config.toml
head_dim = 32
d_mlp = 384
qk_norm = false
optimizer = "soap_variant"
schedule = "wsd"
Each number is 128 + 32 x the weight over its row's rms, rounded and kept within 0 to 255. Layers, rows and columns count from 0. Numbers have three digits each. The size before them is the row's rms in percent of the matrix's.

# layer 2 MLP down (transposed), 384x96, rms 0.302, rows 252-347, columns 0-31
112:139165130098123126179127156117151157143117134137127130128111113128150144153133127126081103169115
076:100126119107097130128128166126079116127149128088051101063154133118144116078111132104156167209170
144:161125161073110133084133168079124164106168135111194120126109150099095182148147158123130088102154
108:100115101126110147120141125148122172129168129138076129209132083127119134194101176144145162113104
126:112064137157206080118103102110138149204211127088143142100136111197177112139066120123058115118121
097:168163153093109090095153085111123141123136169137131102157152105129175140127116114115164142136147
049:121174126131117118138092148111000178106126101150135139138130153148121164134071112108135136116132
091:100159073103100100148130164108156101078088125116105122123105182155126160067100109152099204100092
128:138087150120145144109133141171099081089152092144132120164114167147107119091102167141179118108100
083:129158135119148154135096141146129111157138135174129123121126158109154110107131135155137176088095
105:127115125135149131152172142121137116172136086134127108095065154135104108164150162110138155048130
108:150082113136135132108143121191145076148153172118115102046109151227172083118093165133095119174096
031:109154119141118095126184143125128212150131091164124120143141131117099095093139146220124136129139
075:121138120091130183149070112157115119159120155125147134150092130146125092091082122137143160088091
106:106091135104180108133080162136127162153148204119040131170115178161099108117127097115091150111138
097:108170077122112102166153125167163066137155114095122136129083066152104142114058139189158149172158
021:149127140187142180050153138115134144111130119140094102155109129167103192087201209142111200205116
106:175161147154180161139090193129112126098135142096120165186136138112101130095171112105130171151167
092:152132073080103166052167153085121124181089107157125122168111100148112163115098105151124195092144
121:138121065089139106119118136169140128145118033116104145106123100135121134092084193110144108104133
111:123127124116137145123061103159154157135072139102076116158100131100105092142109114138151189090136
104:091119097119109159169096153146084132103126125120112148164127098127083175103094153155158147138112
063:097131075123095151167105132129060181138080064137109133168105126185128106148104117123074120160166
097:139117106106143151208108109118149149161083118125130115146159100113169153152095215151125110142133
106:128101129121124065132135148187140140150091102165125139093073130168106156112152077107091135093171
104:130102173168134107125136112145195104116131115167135128163100129104139135157084142144127098091144
108:101133126154160120149110161135156068156185163143138114127085153146125104034120102125204111135179
108:103160113063107100186126121079150134139105123132083165110096116189118162053095126102190143159117
045:120097148112115138122110134102189150126131120085058116122178082137135105122093088135118149089136
093:146145086182068186202167133110163166150139145118130130123101132172128154202066151138103145144078
098:082115100088129065108136148121070108114144127058108118093065137177164127121096147116160102084132
059:111139109121133187131134108131117153158112134144118163163159120116066122116150153142132129123055
115:129096089092171106106109162137167131152083131095133073159124069165102107144141143155075159063116
108:097147121180142087065131174139145133109170129108135111102089127158113105081129166154118104137137
128:160142130127134134183088088124094116104121169135191204107104200119182149117126169141120079133082
112:169125138083139152143068137096164110141135145229120185147121147140146111141136158138146120092143
096:122080121139140138157145184123128172136078102157111120214147096131051128107131153174124124083093
112:135146100137190158183146169115124154138147117125159116063142079063143126134129172067137114101093
124:148136114081073147135189158133068074098164104134152140138079092099100120111121079115097181093208
114:104157062107069144093095071137113212110068125215118132108135161100154179166085134144139131083097
127:045157137152131114122129145120125164148147128127185134126141129112085081144132053189121105146105
130:084109128080105096102147170154121115108153153117187118111080106146043136132084095126112150155144
088:142090100109047174130086105077081179118155161074094152166099113099141132103073117134121164117133
081:080142099088199111122100146172116110166098164149160147199144105131089124062103150165144202094148
086:068144136124132132143132114116161137122138105127100112189119192144146153100125143153104119115090
106:096168125117115154148118175107094143132124180123104133152072119143147126099130168113154079133131
097:159135069147162112132167078106126144111119162169110146204128092084076129166121121135109133145088
122:116174119114104121085143106131146145121117130134166125079102201141083157143119138116195141139113
022:110129125117134177132142160112116158144118132228139160139155098219127115112157155130091182099146
096:090127079129159181134097075089126121141153153117124139122140098152113158110120148127101131100142
142:117157166145103193121127165144114124211146079155096095160178112123126134070101142138175159076082
120:097136148161091137120097213133124153157133108095070117143107147111143120106135127152133168073134
123:141126120096137115123086183181084085135100086172197117152136182147137046114089151087164169084192
095:150076144152101165168145176122136126138106082095048193136123139154169132116059151108102122131105
100:160112109177162136103126136132116105158152152091123105144127165151139093092121135129128117069080
081:129149128129111160181134149162109113166150131139170087118114064152144115138110152172133142108116
115:109147097117193121166142144110139147127128120069107127131074122175148139130099170123155163048101
095:100145145124093160119116126127099159140220153084166179191156172107171108158170109154166179093113
145:146154095148145111106073087154130134112108152142118151135162173084114150071141092175138150077118
121:142197089121077099159101166101097181114117136079092092131120137134130088122085131130126130128154
114:164147137087109116096051102113133120181118146144146146154130142151199142144078129186112130136146
104:176137167133114108133122100122124123103159192127190124113153108110166198145141133129139124093088
097:119165104136154152155094103142126103082096148110103123116076177172190116138087114116105122090137
098:120110182150100139101150103113126141119115140099157143201129108146132218141147097156098151136085
088:146115113154139204143100131124089165163106110163094162066116109133150155131076158148162168199160
111:104138109130100146150138108138106094108159104138113161157103100119138174139070124092168135162185
104:099189130119113125152108185150188108049066094109132160123124096128112105143099109163194183155116
111:135168112134122118129127122130093100134088141183097131111120185146138157139086141087144137180091
088:117098143143117163114090198097125065135128134078098134121109169195127141108150121159142098136198
132:074159039112170111100129144100168100094053113151134147111112126096147094174146122146154137106172
102:117122186109105121079089143158083106140098135117132117138154126139117169084112140081165145129132
098:120142123139124164122109124097093144178093123164164070154175111100079117164089210176104108139103
035:080198130108105124128142134136153153211109141123115126124153109127126132106111139126121202136131
084:160110103123132136138094183131066116141170109119134171135105197129131133042101149144115141078141
062:111131090095129087119161101144146157140170127100165120140110175142104148124095166093120147120104
098:116114098125171092139166138150087187148122139170150123118110176173107136102090178190042151133075
105:100141098147114070119137111146115114139152100133105163139063133121176130077088134141135143125059
106:155111132099145134119137096149145068152087154113122193139068120183055150159097142166106123123146
094:116132080108103122165091155123071148146132173112090119126158186165127163118078136136151149147107
102:154096116156087129134101173110088136091110087140126170145169148103101120111071168093153174181115
145:089044097085203148137188130137176104113136137084097098123118152143117138113100205151138218114111
097:118145082101092121133150204174120149162151194119149095093116181184115135137092179140159104128119
087:117175135138089129131144107141126156091147151091164157124184101081130115159128125138126131140118
110:123142084114118106154084131100070116130105160138147121130161124139094129087119188153143106118141
096:150125138135150143180161165106086102175107086134141157099130129176106137096079143180176157150130
040:121125126116102071127124177185108116212166119142090142114091148126133148119087168120171124141165
114:163152105161129096117179177171114164128150126170096120172086168143127122069067107087079100129097
073:101181109112121062134120168111065115109081116132113133106140075114132124087102127130111146092119
116:150142126093070165156078108117112119117138135148111078142095123124106105146076158133160145134144
104:105070099127098133140142170132210119144067152121101181163112092143136109103052171135152127196163
140:104169094093070129144132154150145055106145169148045151169168160106132130094127156088164105157152
114:119150127093122160171156173119200141116147129131154131100135162143096129141080125095132146122136
106:124075105059140101142166126144145113144077126102149124134125101146114142075138103076179167121128
102:142137166171141108185153143145184164122092000124126129107090128160168093129083157162122121135115
081:129124134142171153206172159152147123135116083122109168187112066143089136135130187112139137105131
122:121150150100116079189101130116167126119148159100081162150169132152160173144161130086164169103078
# layer 2 MLP up, 384x96, rms 0.319, rows 253-348, columns 0-31
078:173116099079074126075198114135103100166103019129183124142114158101143160140130078214109128160117
136:117107177105142078103124110116130156089175153065123113141138120069122229172160150102069179092173
105:124211113114141167085122114122145145096111104150158132139128150135192090192137107112104137145165
123:153152143094141158092100151070142135149211132154138118154107132105085108143125110228105075148144
106:151123182134132175148089165145105138120128171161143138147089125111165206126120115144088102124079
038:125071132107156158073178166118143092104120170161104167114179160168135111134147183110133149099139
097:144081132135188153098108103135109104134154106184159118129141133114119113142144058144094162165139
112:124123144131168141082173100131087113080125085150121080136120157113107123099087128135086073130126
096:149086075117127139137119141079167142091150122125108077135144109145124125144094101105113148172161
105:114094093089036189125073156133164179114133147149143113052111160070133137179189130137123143091138
115:142162168120120150122092167122130055152113092089177153147144137173118117096115166096115141105128
028:131132178129127159180116146167151038143182108131137087123132139110130126131116121100169106145139
077:146092159169158122159187132107112138100091104104159029086156136118132136133132101106087131156126
102:143099129100201167114125126109130083132138088121079133152157135101150178138151125164107128170181
096:131087166132140148092138108146147156096162111180161185135109113193152081084107117105112135049109
030:111161167103126123136206102117092136099128122143170103101146126118082116157104115148189121064110
113:126119152161094131137183096129124143077181143183044154126193146158164125153145159109122201152099
103:109127147180152114088115123097083140181110150155136058152173145096125156165141022098134114126156
107:095115091091103085116147077148126102087071096100126184185077117133139136167131153123063119157134
108:199094142128162128186153143133115102119128188117150180082119104135147172118173106123106174145142
103:081091115160132171120150161128140081124128072132117127149105186107123149104141144132191091180135
055:123122182109092083064158115123152067122137154105133107097136164045090127124062131135113161181077
100:179119117179133181165083129135085101103127094123155120111125165101119111120131153143207090079118
091:186135143098112188101082204063131100146130141156208102162094181129126117147122110124150085133108
106:152124109086091121096151124119122123126169201127115162134141162112149191089111159113094171156143
109:113162183066139174150129139091148060122173102120128134132112083159070116102108134151099161135141
094:107071148154096146119129130173162089146100113109153112073160163133051148159165106071149156146117
040:090123186182056144081161102117099098144120060109107121120121120059128193139180091106153096171071
108:154173127144145137109109148138099155152129125197164112107177129134096131159153128109152166161148
106:148119101102134102121092130149193144124161104171077134098130154116100091156111203077181056133106
043:124036129137139108106118091151150118169155160135089105083076120143116181110178075117170122102095
117:107113163112133105097142119118106125076166166118196119093081123087079110116125121141162135114178
106:121114139141104174094115120080101129117174118202142157169149093110095139179122124075173146139186
121:084100111177098078090126049150133106117102157141156118139197078098134164129158115150097144095165
102:120121195149224153093174100167158177166131135091147134104169184154103175085133127071158148155093
085:135142138150135186120099092126121066154115072059100114139116118102128134118084116110160148132112
119:104100205201132122179180128120134139174096171120153066085109124127080157163135160138145165139128
115:122115116214061084114088175129131107170096117110134121138154182100146129140134157134121096066150
108:146122120104166088128160161179060109168127139124137070138124138155107083150112128136097133146128
122:074096146125138099099175083149139124124194119184197133098189109112126147127119093146170098120187
119:116096150140134119123121131156192148160117120173155114089068124078106185157123060071106094155086
097:085080113153099089127195195144114134119105111063110142091139119104113145140170120143080111105059
102:135087124218122076140127112107127115070125124128125100140183156075136153119103075127141151180137
087:169087109138132152167138103160109108094156121147127092146127099125099063126108147098151114144152
106:177175108106148124099154132151154084129205158147143105165104119138117146183123107106091085157222
109:183086168076174158136123170197164212176104124107085168110101141114146102139143123142181113139183
110:142107187139146101080091157148132115157139146109142139116079165092125150163111074039088138109169
026:142128161112207124120123118098153063116151128101169124133124144117137147121122125103095147138112
098:130099168083149117187158079111154151216116119166191114112107127042152136117085109097091111100070
131:183119169111115159140095133208158105107194124117103106186201109120121142153102154167121144111119
106:094070164163086136156113136121136078159130100116131208176124124160076136144182178155151122078146
115:170155175166097146154134083180202102111109131119172099126139157121134092163137110114098083164192
095:115097124114108149075170151106129092147098128095138072113143167154152165083159118181183142119081
099:165160120102078136092154102125111094128149186088100129063146066155193159126210138147123106116127
082:079113160143145123110158112195085153099101119060136139096095077153140123177185144109156126095123
111:163115121102102144110134176085100077125184095127073127075155092150165111101168191177105135145177
086:134121155067151146124142148116205079130161116186115097121134120103110117145147057160148041112127
138:111137104110113098094140046148170175115113128137109110128128113124106151093136067222152124083123
104:120125116160155117104202121147119086110118127176117121140117089109151076098123106127161147170168
101:105119146125095197120125133091112095136106156140161180175139111114185117113162116117113131193093
123:161091166109129141113137116193140132117195137121159071112117125113135213114124123096108092109126
109:140167111092160100073123189094129123130181146125117172110173064093085108103150129100150115151102
091:131127184128124134096144110172146134099137153145137122106063105093211189105139098156105150083055
097:114077129062128113093159083141158146132135144109100191138165119166147137143129170123124081156141
103:130093191184074184107161102140136144157123103111104142186166135116103128158176131174140147109090
109:091115084146126134093202146205101153149153121132144105064127110117163136108188091143125172156168
103:158164132149156133111072151175095089136141117206153146102095101146175159168113152156103122072099
097:197142106130131104086117094110088150129142077149156125149218084069184101101093113109117140108139
134:166158166137148167132080147133096147129084110152120109112165127126115089179150151076141099118090
113:131106115150094078174220155118207137105119164175156096147062156072143163132131120143167102131133
097:129129128139161115153136116145101150129096046186087101144070141121159071102150137152166105115147
032:150101142167129102085142124093155130139141161080189144140060119134084123163118081124156091099060
090:137126111161136151086164096050141125128104128142135131084151092139040147207116105148174177109119
039:099112110153145135126179138121150072098112148103126075149119140151117155135125148054127145106141
103:143180135112157173116113088160121095126119116117101110124134134192118138131170051163142142101128
116:167152157122137124123082137130127104077183157126139117080145131179104126150147115102123124103109
114:133040134124139148043100053136132172120126123146167103191144130132166142170180112130091126150140
088:144107135179107148181181122096210096181147099144132117114136201075155146149112123143164147130109
109:180164184103063172109151112139134159148117093078110108145122159093048146108075103160074122127108
133:022162126157098134177178165143109103151176120110127163145084111117135123152147151212219083137135
104:129131190132081164159169084119145125129143113160144111129133156158100184150105123118148089096110
088:167102191107145146103156102140220093113155122205120129125158139084149150128109097148142106136128
105:125116134133149140143179049150138115128162148146202108083155109165132147093100188126106094133140
098:117137151117180137166128180135098099109093083102152179122213116139164156157115072196160127117062
040:125134131149165151098178117135117157097139149170146103123168136123130115107134115159138132185082
118:133166121139117103042112171110133115063128121130101108112154028137179173143130113147148127116176
074:196123126095148117139138072096162121155154106072154058149135175097105129135105065095153136155097
100:117115132148137143145186162107158101181139123132131178110109176149141189114105125122151121160104
093:162081141146110125104120131130164111100127108121123113148153198117094133116124087148093110173127
125:086154135121064120166130107071131046072144139175119152166150143137149163165204142080101115119179
110:061104142111104106135146131113149110098137115081082132173144136052130129221082103100113137093168
102:161104126099216146100109121136119152051135127079121170132134167111165143112148111094112209121135
098:133182096128083121128135088095139074123126116137157187102205167094120102092078092084135123125126
093:156099125102102119074135141135134061177122108117107135077099160140119181147105109111154105131073
122:146114085150188152114116136121118153092156131071154139107149099133123169163105070042130227103149
118:192182164144104138146108109073139137125203109104080107132153171084160172159131138097165093162079